config.toml
n_layer = 11
d_model = 256
n_head = 2
n_kv_head = 2
head_dim = 128
d_mlp = 1024
vocab_size = 4096
activation = "squared_relu"
norm = "layernorm"
norm_place = "pre"
norm_eps = 1e-05
positions = "rope"
rope_base = 10000.0
rope_fraction = 0.5
qk_norm = true
attn_scale = 0.107
bias = "all"
tie_embeddings = "early"
parallel_block = true
extras = ["some layers without attention", "local attention windows", "shifted keys", "gated attention", "capped logits"]
init = "uniform"
init_std_qkv = 0.0229
init_std_o = 0.00489
init_std_up = 0.0229
init_std_down = 0.00244
init_out_by_depth = true
optimizer = "adamw"
lr = 0.00175
beta1 = 0.95
beta2 = 0.95
weight_decay = 0.048
lr_head = 0.0112
grad_clip = 2.0
warmup_steps = 351
schedule = "cos"
final_lr_fraction = 0.0
batch_tokens = [65536, 131072]
seq_len = 512
doc_mask = true
train_tokens = 632000000
steps = 6467
dataset = "wikipedia_en"
Each number is 200 + 30 x the weight over the matrix's rms, rounded and kept within 0 to 999. Layers, rows and columns count from 0.

# up: layer 7 MLP up, 1024x256, rms 0.0974, rows 746-772, columns 0-127
# down: layer 7 MLP down (transposed), 1024x256, rms 0.0774, rows 746-772, columns 0-127
up746,228,217,184,199,208,163,146,237,192,186,254,228,209,164,171,148,193,195,212,247,195,165,177,198,216,154,232,217,183,183,221,240,246,189,250,184,173,205,285,173,234,203,192,182,197,135,175,183,209,213,237,172,161,232,226,200,160,155,190,211,150,221,232,215,201,194,219,207,240,224,237,199,208,185,196,223,201,165,205,225,209,190,177,223,186,204,166,218,201,207,161,181,205,164,216,191,245,272,176,196,151,241,197,210,220,159,183,178,178,161,254,184,205,233,254,187,196,164,191,178,190,244,211,211,233,227,176,186
down746,210,219,166,213,255,251,185,179,199,119,178,231,162,244,216,253,179,221,218,222,223,165,171,147,258,230,218,150,222,235,184,226,247,165,162,203,236,222,158,180,146,248,226,200,215,231,230,213,169,177,255,187,235,190,175,114,218,152,264,176,259,177,217,171,198,161,183,245,172,178,242,186,217,219,186,173,220,188,214,174,224,148,186,199,201,246,215,148,230,197,237,191,205,169,208,156,175,202,149,177,212,142,219,140,177,154,216,221,206,182,200,218,239,182,186,259,202,201,149,221,163,253,187,174,236,216,156,223
up747,184,204,200,188,211,242,227,239,197,166,163,171,183,253,211,190,221,179,175,199,152,223,177,242,171,188,228,191,217,203,208,230,208,211,219,202,242,199,228,191,195,233,224,214,210,174,220,275,241,225,166,205,223,211,254,249,233,209,199,190,215,138,194,176,174,152,224,212,233,243,187,244,210,218,178,178,213,180,212,213,160,233,183,214,158,235,142,206,215,177,224,131,222,250,205,269,180,178,210,201,204,229,226,188,240,295,177,216,169,208,222,254,218,227,230,178,209,218,222,158,205,177,172,193,157,210,117,116
down747,224,214,214,127,172,204,233,247,205,208,192,250,185,229,237,186,189,243,194,246,181,212,186,162,204,213,173,175,212,188,200,228,153,185,138,168,226,192,205,241,216,228,205,204,192,194,210,201,161,217,184,200,174,162,179,222,263,237,189,210,197,162,167,251,229,218,176,210,215,206,233,238,174,203,255,192,166,167,187,184,199,187,180,194,221,158,197,206,157,173,166,175,178,195,185,240,164,212,191,220,185,250,209,181,181,187,212,239,154,215,188,162,159,187,219,214,210,238,286,198,184,152,236,145,194,245,174,178
up748,179,143,186,212,149,171,150,198,159,195,211,187,162,228,200,206,222,182,186,145,193,198,239,197,263,217,277,236,190,160,213,256,200,186,185,218,218,218,181,233,193,232,182,193,200,223,205,165,187,196,167,210,242,125,208,239,266,242,245,181,210,218,208,242,176,153,208,190,222,201,277,199,211,235,232,114,238,228,210,152,162,248,217,196,203,177,204,223,215,221,202,194,223,240,136,176,177,185,145,156,216,204,182,222,227,151,210,188,191,181,206,192,239,204,205,187,216,196,177,125,232,180,198,180,222,224,155,180
down748,186,180,213,204,239,185,289,279,228,236,218,277,172,189,205,170,190,186,218,225,183,206,185,189,207,182,198,164,193,219,171,208,142,202,176,155,242,194,225,196,215,246,162,191,218,260,240,165,184,163,200,210,188,206,203,206,189,174,230,180,192,204,160,170,193,177,231,151,219,186,170,229,177,170,164,197,205,223,175,207,188,203,133,192,227,212,217,197,189,177,213,220,183,163,222,240,202,211,205,175,210,191,190,223,210,207,202,207,195,216,235,184,176,131,198,196,133,229,176,218,175,206,248,201,167,201,214,173
up749,181,242,183,159,197,244,182,253,257,200,198,158,188,209,149,159,146,213,231,133,229,229,228,209,218,146,207,209,168,194,213,227,137,219,173,210,206,246,249,192,256,206,187,175,182,182,200,182,224,250,210,242,216,206,180,187,161,164,241,175,155,209,226,151,173,184,243,220,193,154,188,205,157,234,262,187,188,219,155,223,210,137,234,189,124,237,212,219,192,246,147,213,204,220,209,226,202,239,219,217,191,204,177,234,182,217,191,227,205,167,155,221,240,238,209,191,256,175,178,225,217,186,167,197,227,230,217,228
down749,203,226,208,204,163,216,218,163,173,218,209,213,183,223,190,222,182,192,199,240,172,193,198,136,143,175,205,167,253,217,141,178,223,241,236,172,230,250,193,213,196,196,211,194,200,200,206,222,177,180,146,169,163,179,232,221,246,139,202,199,218,204,160,193,234,190,184,166,155,216,208,177,240,108,184,242,204,180,232,241,184,219,197,210,222,162,216,193,241,215,242,245,244,248,248,184,193,205,231,211,211,209,176,220,198,215,230,153,180,177,242,200,161,192,235,184,243,178,235,169,180,208,203,209,260,194,175,211
up750,193,182,185,155,189,182,179,206,165,201,238,231,201,216,276,211,212,190,168,185,208,213,241,203,179,237,178,226,193,199,177,269,233,166,240,187,191,181,237,222,254,133,204,203,225,192,319,226,210,184,220,214,168,194,231,223,254,194,219,186,264,218,170,188,184,195,177,222,232,192,232,209,166,208,201,185,186,200,204,224,224,192,239,112,223,189,231,128,178,113,205,161,214,212,235,242,235,187,171,219,213,156,221,258,191,170,214,223,157,240,231,190,174,240,215,203,206,238,210,224,211,164,184,159,236,173,222,162
down750,194,135,161,196,239,218,214,194,176,193,174,154,183,259,204,164,202,221,198,152,208,123,237,165,174,209,187,172,193,278,224,206,193,174,210,188,179,164,230,211,187,170,191,186,234,228,189,209,218,201,212,243,196,191,166,288,121,194,211,222,167,229,229,174,224,227,179,212,207,182,255,222,245,218,222,182,199,243,201,199,159,199,225,215,145,183,232,199,234,239,203,189,281,205,166,180,206,229,220,171,199,181,203,199,191,211,221,150,164,202,197,180,170,178,193,208,187,200,218,240,215,198,207,211,192,205,205,217
up751,181,207,183,188,190,255,178,237,255,232,207,239,198,207,205,210,223,232,181,188,218,162,217,194,233,180,154,162,158,209,166,213,220,217,207,201,218,244,207,175,178,186,252,206,183,181,191,245,172,197,154,239,221,190,265,187,196,164,231,192,132,177,206,217,201,150,214,215,156,210,179,207,217,213,230,184,202,155,264,192,186,157,254,132,173,208,190,199,151,237,180,215,192,175,176,173,196,269,252,208,200,211,230,205,145,176,162,229,219,177,258,227,230,200,177,128,162,175,252,232,166,286,212,242,184,233,179,151
down751,192,269,177,209,214,160,118,171,168,236,251,190,249,241,203,223,215,228,217,181,237,168,174,218,196,202,232,164,215,195,251,202,225,179,200,197,235,239,193,142,212,208,158,196,178,176,222,208,233,192,185,167,180,214,215,165,185,204,200,127,165,190,221,245,225,139,210,131,198,163,221,222,216,250,142,279,199,215,146,203,166,181,202,220,203,227,189,181,184,198,242,227,181,211,222,175,268,161,216,185,195,227,250,181,178,190,214,184,231,202,189,192,150,234,148,163,191,160,97,213,224,171,222,240,136,226,201,207
up752,190,213,181,173,226,182,209,215,232,265,157,244,227,206,198,225,173,194,150,203,176,173,231,180,211,217,218,250,190,231,270,187,191,204,160,196,241,207,205,215,180,232,198,240,131,193,256,188,200,190,163,207,224,150,168,146,201,220,219,291,232,219,160,187,198,233,179,193,207,219,227,212,216,140,220,178,222,202,186,193,176,214,262,164,189,203,205,234,205,205,142,209,223,232,178,230,198,184,247,174,206,171,166,222,202,203,192,236,199,193,208,203,174,177,211,185,196,262,240,208,185,195,194,133,223,169,183,234
down752,214,149,162,190,181,231,226,221,202,202,209,232,177,223,202,170,171,211,216,249,245,241,220,162,223,169,159,175,204,178,183,201,187,201,163,205,197,244,173,216,242,223,183,216,165,193,217,208,237,235,178,225,192,165,168,152,214,253,190,136,204,212,166,193,225,218,186,198,250,161,179,217,180,259,180,216,219,178,154,186,253,176,266,235,248,160,190,144,224,219,164,241,124,192,220,207,218,208,220,203,190,228,178,177,210,184,211,225,244,228,196,192,173,177,238,151,208,197,199,187,165,211,244,241,247,243,206,231
up753,206,202,216,233,203,186,204,186,236,225,159,158,159,202,164,196,163,240,218,247,220,223,203,192,223,224,161,175,205,193,142,228,206,192,198,186,202,213,195,216,154,247,220,227,190,198,232,239,250,213,220,201,169,208,289,171,208,181,165,161,260,200,200,188,196,137,156,185,167,241,230,191,210,241,236,174,189,266,225,216,196,110,205,185,195,186,223,194,240,241,201,169,201,207,194,203,180,213,263,174,178,202,230,253,216,216,190,186,232,170,211,173,210,158,224,156,215,222,157,225,207,199,177,164,215,222,176,206
down753,218,202,225,177,184,173,146,209,165,224,188,179,197,201,227,247,222,225,170,199,193,225,181,228,169,157,184,193,210,184,191,218,167,204,253,219,198,250,195,160,145,165,190,172,213,248,228,211,222,178,163,212,224,144,138,187,204,188,237,213,159,218,190,231,226,228,198,187,171,189,226,175,177,211,173,188,197,197,196,191,178,220,191,227,243,230,204,201,193,208,223,249,167,237,234,192,239,95,185,208,212,197,142,226,142,217,193,182,217,231,209,219,211,222,203,205,198,166,128,200,254,206,215,249,225,173,169,200
up754,213,207,188,108,207,237,215,194,234,219,198,199,223,170,225,218,243,148,205,169,217,177,196,208,247,123,202,199,180,176,212,212,214,221,173,237,196,240,238,175,171,212,203,217,192,182,240,202,166,215,184,205,215,160,193,156,224,208,250,171,202,173,208,155,172,231,186,179,261,229,170,187,248,184,215,140,184,188,184,229,188,147,166,193,195,235,140,239,195,242,193,205,207,249,241,234,134,151,173,157,186,170,211,225,209,231,166,191,205,207,234,158,220,198,203,152,160,144,261,191,197,192,148,205,233,250,191,231
down754,182,210,233,166,200,185,218,199,200,217,218,174,218,162,180,172,176,245,200,160,196,171,223,212,201,191,192,212,170,189,237,244,127,156,244,258,224,117,251,215,203,169,160,250,184,197,200,182,165,173,183,249,232,181,210,257,222,175,193,215,203,201,187,219,180,204,216,189,230,223,195,169,153,259,150,242,192,151,168,208,205,221,187,216,246,117,231,182,221,245,192,203,203,211,238,205,188,189,174,165,162,193,175,196,211,150,194,228,179,137,152,227,219,213,182,216,200,217,175,151,201,171,189,242,206,191,129,248
up755,237,209,169,201,194,183,196,192,261,143,189,175,205,177,201,167,162,191,193,209,218,161,214,220,203,169,191,175,190,238,235,172,230,204,205,225,121,222,177,175,188,196,170,224,208,196,225,220,196,199,170,185,215,190,202,155,183,161,169,221,251,227,239,166,216,188,185,205,212,215,178,234,216,166,207,122,232,208,190,186,140,239,190,224,205,253,249,157,190,229,235,228,200,170,257,245,166,213,220,211,217,166,241,180,199,230,194,217,126,222,214,191,158,182,212,256,215,172,179,202,248,220,231,177,257,207,157,177
down755,196,141,194,213,176,164,208,190,178,224,173,233,164,199,218,205,227,222,188,181,150,198,191,166,273,209,219,235,188,178,214,221,228,174,205,176,234,169,176,283,212,175,258,182,205,196,211,181,240,198,210,223,187,147,235,224,219,200,189,230,195,180,166,199,188,196,246,218,191,180,211,162,158,197,194,249,182,242,233,211,216,194,155,213,165,231,120,258,247,160,194,136,173,219,189,242,225,234,242,200,215,217,220,225,117,208,190,165,216,196,191,217,195,200,204,179,182,237,253,158,187,188,230,241,167,179,224,254
up756,165,189,199,232,219,217,206,195,209,219,207,220,218,196,200,211,197,161,211,192,169,176,180,226,159,123,172,160,185,176,191,176,236,219,208,245,222,163,225,181,203,199,278,200,183,189,244,196,234,257,182,224,180,192,188,179,202,175,226,153,198,189,203,245,205,212,217,193,153,250,176,168,209,187,194,247,195,240,171,205,205,202,209,253,231,192,217,191,222,206,162,267,209,197,258,156,119,196,203,171,151,164,158,221,192,193,212,218,241,232,201,164,175,169,224,170,181,229,211,207,215,195,220,187,195,209,226,192
down756,175,250,172,200,178,193,189,240,176,210,210,184,195,237,249,161,183,216,205,240,201,181,195,164,256,232,182,212,190,257,199,238,174,227,179,230,210,233,197,181,175,184,169,210,202,193,179,161,206,226,207,236,215,193,203,223,243,244,220,150,202,275,211,180,166,140,160,205,199,160,243,124,208,203,195,174,216,215,239,201,187,207,205,156,180,215,183,233,149,165,257,222,169,175,174,177,221,140,140,183,208,172,236,231,185,187,260,208,203,184,231,244,202,169,253,226,173,204,209,225,213,227,182,192,195,177,197,176
up757,178,251,209,187,218,204,173,237,146,175,192,208,197,172,216,176,137,167,212,202,256,249,280,223,237,159,138,206,172,236,264,168,209,221,236,186,181,216,160,206,234,218,206,261,199,188,185,223,166,201,154,251,235,245,188,178,181,169,167,170,187,221,198,165,238,181,205,238,202,178,134,227,199,226,186,192,209,240,200,148,202,189,230,202,158,210,173,186,162,198,192,225,196,215,198,188,211,197,202,196,230,163,179,209,141,215,240,236,215,167,209,238,209,234,238,184,222,222,237,247,142,164,211,176,207,200,160,218
down757,184,171,214,209,241,226,187,170,254,228,156,211,198,196,173,234,275,156,145,204,199,206,183,170,112,212,211,185,162,223,268,257,165,216,256,214,189,185,223,187,151,212,203,190,207,211,215,241,218,196,220,195,151,225,175,180,192,203,193,216,204,210,155,148,165,216,241,192,223,175,191,215,200,247,188,174,202,232,198,250,201,188,211,224,202,117,241,218,243,209,158,164,152,139,215,234,168,178,143,181,183,252,204,218,224,245,249,204,216,189,203,169,160,185,196,209,222,210,174,165,232,206,234,180,183,251,223,182
up758,190,184,216,148,187,252,146,199,205,238,199,230,203,199,209,214,210,201,208,163,165,196,189,207,164,197,263,236,191,154,173,201,278,201,181,225,185,265,204,194,167,203,240,226,175,225,300,181,203,204,188,199,187,201,239,217,210,201,193,192,194,219,187,192,225,194,210,209,162,151,197,233,173,138,226,219,199,141,170,224,208,167,189,204,168,231,170,211,167,241,206,188,217,194,187,169,145,212,196,170,239,182,165,273,205,211,195,188,154,176,191,218,141,228,209,204,205,222,210,226,177,257,184,188,195,190,181,201
down758,111,184,204,285,240,236,175,211,233,130,181,233,164,177,215,186,178,217,220,227,195,193,189,231,190,185,231,232,159,198,217,205,219,240,173,225,216,185,142,131,196,158,205,243,172,161,193,172,199,189,205,171,206,200,233,197,210,190,208,146,169,227,205,199,219,186,214,213,179,204,237,214,243,229,181,248,265,230,220,203,185,240,183,229,252,247,190,148,141,156,208,210,111,163,150,128,225,223,240,198,189,210,166,193,200,192,210,256,239,165,198,214,221,272,169,172,199,238,200,174,209,265,209,197,252,197,205,196
up759,232,201,173,253,175,221,218,228,216,210,213,220,183,256,184,215,245,207,199,220,206,194,257,218,212,171,160,225,240,212,215,179,144,244,221,155,201,217,238,262,124,196,235,231,200,176,260,202,180,190,215,173,172,185,185,220,170,170,153,214,180,186,217,176,162,187,185,233,209,181,141,197,225,201,226,186,171,157,186,196,192,157,241,215,217,241,179,219,168,214,175,225,186,222,207,236,171,162,198,184,176,214,194,170,231,263,187,214,168,203,240,190,248,216,248,283,177,185,190,160,227,155,229,152,248,199,125,185
down759,196,195,206,190,178,188,161,198,193,196,227,222,162,172,179,250,202,225,231,219,225,185,165,154,178,185,204,185,241,204,197,237,209,221,205,223,179,177,197,156,256,185,167,193,189,147,131,160,202,235,194,153,218,204,201,213,183,237,244,227,256,183,239,202,262,220,237,199,153,246,218,208,177,154,187,226,184,177,188,194,191,282,203,234,246,138,185,180,168,221,211,151,175,258,192,209,181,228,223,173,211,201,219,236,203,158,186,161,204,195,185,187,112,221,197,186,216,217,232,191,216,235,191,192,190,204,204,148
up760,211,144,214,203,185,229,135,262,229,233,229,191,194,208,128,212,225,158,177,250,180,134,180,232,154,200,205,165,235,230,188,130,194,227,162,224,233,217,150,163,165,246,168,198,153,173,199,167,132,202,119,188,248,214,253,175,205,142,154,214,157,292,173,148,233,244,187,237,206,255,223,165,224,165,166,182,190,228,227,203,155,149,242,156,141,175,172,190,148,191,186,171,258,216,183,143,188,209,207,147,190,207,236,262,226,185,154,205,221,165,218,210,174,193,261,201,180,164,215,242,216,260,211,181,209,198,184,222
down760,249,216,234,229,215,227,181,145,211,164,230,231,176,226,173,115,186,182,207,165,150,198,154,232,205,177,131,223,123,246,186,233,242,246,278,224,237,211,249,254,238,207,223,163,235,175,265,206,162,256,261,185,150,174,203,228,160,228,162,205,247,233,250,199,147,140,256,151,203,215,251,189,158,204,247,133,220,209,201,191,204,222,166,205,229,168,217,180,158,210,279,196,221,171,186,168,206,259,231,189,160,224,155,217,205,137,213,181,191,209,174,151,293,161,195,254,217,206,215,158,260,260,201,188,166,175,178,194
up761,165,225,146,221,236,229,215,220,221,205,169,183,220,203,161,111,194,227,200,228,193,225,179,217,241,205,210,214,230,176,202,197,195,192,234,187,145,177,201,219,186,193,166,209,228,208,210,212,194,204,224,178,177,217,199,201,188,182,204,209,177,139,187,192,199,201,208,174,213,202,222,213,213,224,187,197,217,158,227,148,153,182,244,168,172,213,204,217,227,171,185,210,209,198,231,192,251,255,222,181,209,186,203,185,239,180,195,190,282,186,212,209,243,201,193,224,197,239,201,190,139,191,210,219,190,201,198,276
down761,146,200,190,191,161,191,188,171,172,195,219,196,163,190,212,181,230,176,218,212,170,212,157,175,197,213,219,182,178,159,192,177,174,194,179,189,203,217,200,175,209,218,245,166,197,227,253,285,183,234,172,224,222,203,208,196,160,235,197,173,171,186,166,190,177,204,201,181,195,237,194,277,230,254,217,199,167,201,216,190,230,189,186,255,226,261,186,149,173,211,201,248,155,223,203,210,161,149,177,188,218,229,160,176,178,173,157,205,236,156,162,235,195,235,178,233,236,192,160,206,224,205,188,181,204,223,199,178
up762,201,190,243,202,196,205,184,229,200,216,261,196,167,207,187,149,178,172,225,198,194,209,169,234,206,210,230,194,194,208,174,159,191,229,187,183,183,226,199,186,195,214,178,178,197,209,204,241,179,213,179,198,188,191,208,224,185,201,192,207,232,183,174,212,237,172,210,216,202,213,235,196,247,220,196,172,190,164,204,208,218,198,233,196,191,235,238,202,207,212,167,193,186,243,165,231,199,161,211,166,227,184,203,212,210,205,204,195,171,217,228,232,174,223,171,165,203,227,181,180,197,181,213,200,203,173,204,216
down762,191,228,273,158,207,194,216,209,193,194,198,233,169,194,191,162,188,164,224,170,162,202,201,216,190,253,210,192,210,209,197,198,209,179,169,146,216,171,149,214,149,218,204,193,197,198,167,221,176,180,230,210,197,198,185,190,198,247,208,234,184,216,164,201,207,200,224,219,248,215,233,158,210,238,213,209,205,201,187,207,180,201,191,215,166,168,241,204,229,194,191,234,203,238,189,217,258,216,186,201,148,246,215,195,177,158,198,204,223,181,183,204,185,245,173,158,190,185,191,245,216,206,215,169,202,183,177,183
up763,238,215,160,172,188,207,183,204,229,220,244,182,129,170,169,196,225,193,165,244,225,180,216,215,262,133,180,160,128,282,217,170,247,145,192,181,246,153,259,170,190,179,207,247,155,174,195,227,151,207,181,200,163,149,182,177,226,225,187,217,215,217,182,171,227,194,189,178,145,199,201,192,212,202,215,147,198,208,211,219,210,229,204,198,168,210,177,206,220,176,220,183,274,245,210,200,194,208,204,188,205,199,229,277,218,187,195,203,175,161,192,248,229,169,235,192,210,194,144,163,216,252,133,219,206,174,227,194
down763,243,225,240,189,161,236,235,172,147,153,202,237,234,210,201,222,209,210,162,235,232,181,250,184,223,188,162,160,145,231,183,197,229,178,175,198,241,235,126,187,212,213,241,182,203,198,169,166,238,185,232,242,212,210,216,170,196,170,169,201,221,200,230,242,188,173,220,143,273,258,203,180,271,148,224,246,221,200,155,229,156,189,264,247,167,169,198,181,231,182,232,151,182,151,177,211,223,230,269,208,167,175,209,195,175,158,244,192,217,151,170,218,190,214,238,209,143,227,205,182,191,204,233,196,149,162,218,189
up764,223,201,183,145,210,213,190,187,222,198,181,194,166,190,180,188,196,174,196,256,187,188,179,157,135,140,187,222,203,256,143,158,225,195,257,214,212,169,240,212,204,215,178,200,178,177,201,208,200,201,225,207,272,148,207,192,206,153,234,154,223,200,172,144,206,238,233,208,208,225,166,203,162,155,206,127,217,197,185,204,219,157,239,223,234,212,216,192,202,137,151,159,270,212,175,202,265,201,231,236,234,138,204,203,205,194,202,255,226,115,244,235,218,180,171,184,169,183,161,206,165,220,215,176,227,228,84,222
down764,169,275,305,206,214,189,190,150,152,159,227,187,234,194,165,214,186,168,187,199,225,120,205,231,275,234,191,200,235,235,230,193,179,214,169,142,159,213,179,154,225,228,200,198,195,188,254,203,193,221,146,162,145,208,145,192,208,182,167,197,227,239,201,219,222,241,255,164,217,257,213,186,198,153,157,211,261,219,197,218,192,177,238,183,162,228,176,198,209,246,216,235,241,196,207,163,182,194,208,218,186,193,162,162,139,194,196,238,257,228,206,218,190,184,165,185,208,238,236,228,171,173,202,223,204,161,278,264
up765,213,223,197,220,184,216,186,236,196,211,179,240,203,187,174,201,208,178,226,224,206,151,256,204,238,213,152,162,200,193,219,205,198,241,183,147,164,170,212,151,203,187,192,220,208,224,218,171,190,208,215,184,209,257,194,166,199,254,223,182,208,196,153,224,173,241,193,169,167,198,209,203,192,196,145,206,184,155,160,230,152,207,211,168,189,193,212,213,200,204,223,240,223,196,203,178,246,156,209,184,175,137,203,220,245,234,220,192,194,255,250,213,199,217,194,203,220,240,180,213,153,208,190,198,217,203,216,179
down765,219,174,193,209,214,253,204,236,180,232,196,233,195,251,219,239,222,246,157,196,200,251,209,182,125,154,221,175,231,234,210,226,163,188,205,270,192,223,215,255,220,180,258,161,208,185,199,202,231,152,173,209,205,205,199,237,223,175,233,175,163,205,165,190,219,207,203,156,222,180,225,182,197,214,199,148,193,204,176,216,222,192,202,160,193,222,190,245,211,189,188,140,193,215,157,193,112,210,171,212,168,235,213,178,219,165,173,189,145,157,165,175,214,197,175,201,211,191,204,183,238,233,224,219,206,171,199,158
up766,129,161,125,220,193,228,181,267,177,211,227,191,204,213,173,179,220,169,235,182,163,158,196,252,221,238,209,171,218,209,207,178,201,232,211,243,122,223,234,210,229,223,220,165,183,216,194,242,215,203,166,239,170,191,190,182,204,196,211,244,185,184,184,238,169,139,220,192,201,202,223,152,183,139,174,190,175,155,190,241,220,194,171,179,169,175,229,225,239,205,222,199,203,239,179,166,181,242,208,251,169,163,168,218,261,220,190,189,208,155,176,270,235,231,224,160,181,201,198,163,167,235,229,235,153,237,148,173
down766,227,219,201,236,223,148,191,186,219,179,210,160,186,236,207,223,227,180,200,188,218,178,175,197,220,162,194,185,181,206,211,136,250,181,219,193,165,197,155,174,218,196,188,210,193,165,219,188,181,227,255,187,235,167,226,146,157,218,213,174,206,219,208,184,176,145,210,221,155,226,153,154,155,243,193,238,194,193,176,148,131,208,239,244,195,238,232,197,277,198,259,219,253,143,201,167,223,175,165,229,145,259,259,210,194,214,184,220,271,197,204,175,214,187,144,157,198,146,198,166,179,215,229,147,234,237,179,200
up767,189,207,195,207,214,238,196,230,204,156,170,214,168,249,232,145,217,195,224,168,208,198,218,229,185,160,233,186,222,192,187,213,203,236,208,206,231,232,186,204,216,208,213,215,181,152,166,215,178,236,204,225,222,181,255,205,174,220,200,228,177,245,209,207,190,128,145,236,239,201,203,229,187,193,211,206,234,203,248,266,160,147,181,205,164,218,208,203,192,197,145,180,182,190,173,205,204,200,180,137,234,161,189,178,176,184,164,188,190,238,205,252,214,203,144,195,219,221,254,224,254,187,226,181,201,183,201,191
down767,204,177,158,202,176,188,182,189,145,228,221,190,214,166,178,209,179,166,166,149,185,203,281,162,212,162,203,223,244,221,155,226,196,135,217,227,214,165,201,212,232,185,195,201,183,220,179,215,261,205,223,204,197,182,157,178,163,163,210,192,228,231,167,223,168,185,166,185,214,169,222,219,161,159,199,200,280,212,209,153,168,206,209,194,242,236,242,256,189,173,227,220,131,205,205,196,226,214,195,198,188,198,201,203,241,249,216,180,247,224,163,170,214,212,213,221,139,276,151,181,229,231,193,207,215,179,248,195
up768,183,167,162,250,236,201,180,227,232,194,232,224,147,231,205,208,148,207,186,165,163,140,209,223,129,176,211,159,142,243,246,204,185,268,216,163,153,171,214,231,188,234,220,180,210,175,267,269,167,174,167,226,201,240,173,236,157,182,191,219,237,199,242,192,246,152,238,226,261,168,204,240,252,168,197,217,202,194,152,188,202,253,185,238,176,208,150,174,209,162,200,208,209,247,192,154,241,163,212,146,175,205,153,208,193,199,173,223,215,182,210,211,173,245,217,177,188,211,173,181,211,262,191,196,173,195,205,158
down768,202,262,222,206,249,161,145,198,183,244,204,276,234,205,194,270,186,229,174,138,204,171,188,258,152,238,165,221,205,167,166,212,232,224,202,189,201,241,187,189,186,160,238,172,203,253,228,199,182,162,148,201,189,253,190,222,207,144,163,162,123,158,188,200,191,193,194,183,222,215,249,229,150,186,170,275,164,214,239,161,164,146,166,229,228,231,242,141,178,191,235,225,172,227,274,208,235,193,233,226,172,146,172,226,188,215,180,243,201,231,173,200,177,230,128,186,199,215,207,208,240,132,177,240,106,170,162,218
up769,222,180,173,171,169,239,181,204,210,120,141,177,138,216,213,152,237,195,164,193,222,182,190,228,169,179,173,242,229,240,192,192,166,247,209,240,156,262,263,226,221,192,235,201,186,207,233,181,181,174,155,208,282,222,232,224,202,243,156,155,197,215,175,171,194,237,224,176,218,254,203,198,238,205,188,136,190,166,161,236,196,189,160,197,203,268,204,187,169,179,214,172,267,220,223,207,224,213,186,250,176,218,252,201,217,163,160,220,181,170,223,245,213,131,215,192,242,221,154,166,153,261,222,189,215,149,213,194
down769,217,144,203,202,191,256,201,195,192,219,247,218,199,260,199,209,241,221,211,236,208,206,233,146,191,205,224,155,170,227,194,182,198,205,229,158,197,192,219,214,249,211,209,248,248,198,244,210,145,160,185,167,221,216,224,165,198,223,144,267,235,195,157,174,198,126,210,268,217,175,212,285,163,200,155,198,227,208,189,166,183,233,241,184,233,187,193,189,160,161,238,211,220,222,229,156,223,198,171,166,179,210,203,262,266,186,181,267,230,170,142,203,187,202,242,219,134,166,151,251,172,232,192,196,181,177,253,236
up770,175,205,164,231,213,187,178,218,218,192,213,187,156,209,184,219,237,225,159,200,168,202,254,236,186,196,220,223,187,237,237,217,209,207,233,185,254,157,213,237,188,171,223,213,164,159,229,237,162,220,212,171,179,181,275,178,175,191,197,176,104,206,224,216,141,192,217,212,147,168,228,212,205,231,245,216,187,217,203,159,197,204,262,218,165,193,212,225,155,171,212,220,204,226,271,240,179,225,135,192,201,210,168,168,212,240,179,220,257,180,258,234,241,169,267,142,156,165,194,173,184,159,209,205,206,157,191,233
down770,192,233,222,176,221,229,167,216,174,178,228,257,230,203,179,169,130,146,209,168,240,164,212,231,227,170,223,197,246,136,249,210,227,189,203,232,199,190,218,206,231,233,184,200,190,202,156,195,182,228,204,264,178,195,215,211,161,156,180,234,229,223,225,202,201,190,192,195,232,216,172,219,222,182,155,224,217,177,172,179,251,201,247,231,174,191,231,171,205,208,137,184,165,241,178,243,212,173,188,183,198,205,160,181,166,129,228,211,184,207,239,143,163,168,253,181,226,209,177,203,249,235,206,181,207,210,190,138
up771,198,201,199,198,223,214,227,179,220,227,190,151,210,216,146,212,166,182,189,191,215,202,218,252,225,175,190,195,211,159,252,245,194,181,250,213,187,212,187,206,233,177,285,193,187,191,205,225,199,168,206,214,212,220,165,212,180,161,200,217,160,217,174,151,229,167,219,168,198,225,238,202,214,222,176,182,214,150,197,195,195,182,226,165,232,225,206,189,210,173,198,195,183,227,207,173,239,196,217,221,247,168,248,197,157,186,207,205,198,216,240,229,206,217,167,156,199,178,196,184,200,162,117,196,174,265,187,158
down771,198,255,194,204,205,225,185,206,196,213,239,184,250,238,195,199,231,246,184,186,193,194,214,204,230,189,213,231,192,181,216,228,216,216,211,169,195,228,249,248,176,195,217,232,149,203,182,209,193,167,235,211,196,217,154,216,172,237,228,225,148,156,262,206,193,236,252,168,215,169,180,230,180,170,185,228,198,182,184,210,213,217,190,221,186,210,197,233,215,237,219,225,74,155,178,172,201,154,180,194,183,171,190,171,193,222,153,203,194,188,191,157,220,219,204,178,216,200,138,240,234,190,178,177,175,204,185,181
up772,189,208,216,232,176,142,217,246,205,178,179,241,208,210,215,210,192,205,224,166,217,193,230,161,203,226,207,181,247,176,216,206,235,178,220,237,197,216,208,163,205,224,200,145,191,193,200,177,195,247,180,187,188,162,176,193,199,176,230,169,224,204,159,200,202,149,249,196,218,184,245,183,207,226,171,190,236,172,195,265,217,207,185,256,175,229,205,185,191,211,177,173,195,194,201,257,196,170,138,179,237,185,150,224,185,159,224,214,165,182,208,252,179,215,176,178,154,244,217,171,191,191,144,188,205,218,196,229
down772,208,199,201,230,178,202,199,145,185,181,182,239,152,200,225,241,209,249,214,238,223,214,191,205,199,259,152,234,217,123,189,180,202,249,177,262,248,187,203,275,194,195,243,192,165,213,176,222,233,172,163,199,192,185,208,181,224,241,223,215,189,208,187,180,203,165,137,174,169,170,185,172,182,218,224,217,259,189,256,153,172,220,175,193,178,192,216,180,231,200,235,235,114,166,211,207,203,226,217,168,209,235,242,157,235,219,261,219,210,150,262,229,222,182,244,187,151,161,208,167,199,226,195,203,209,205,203,214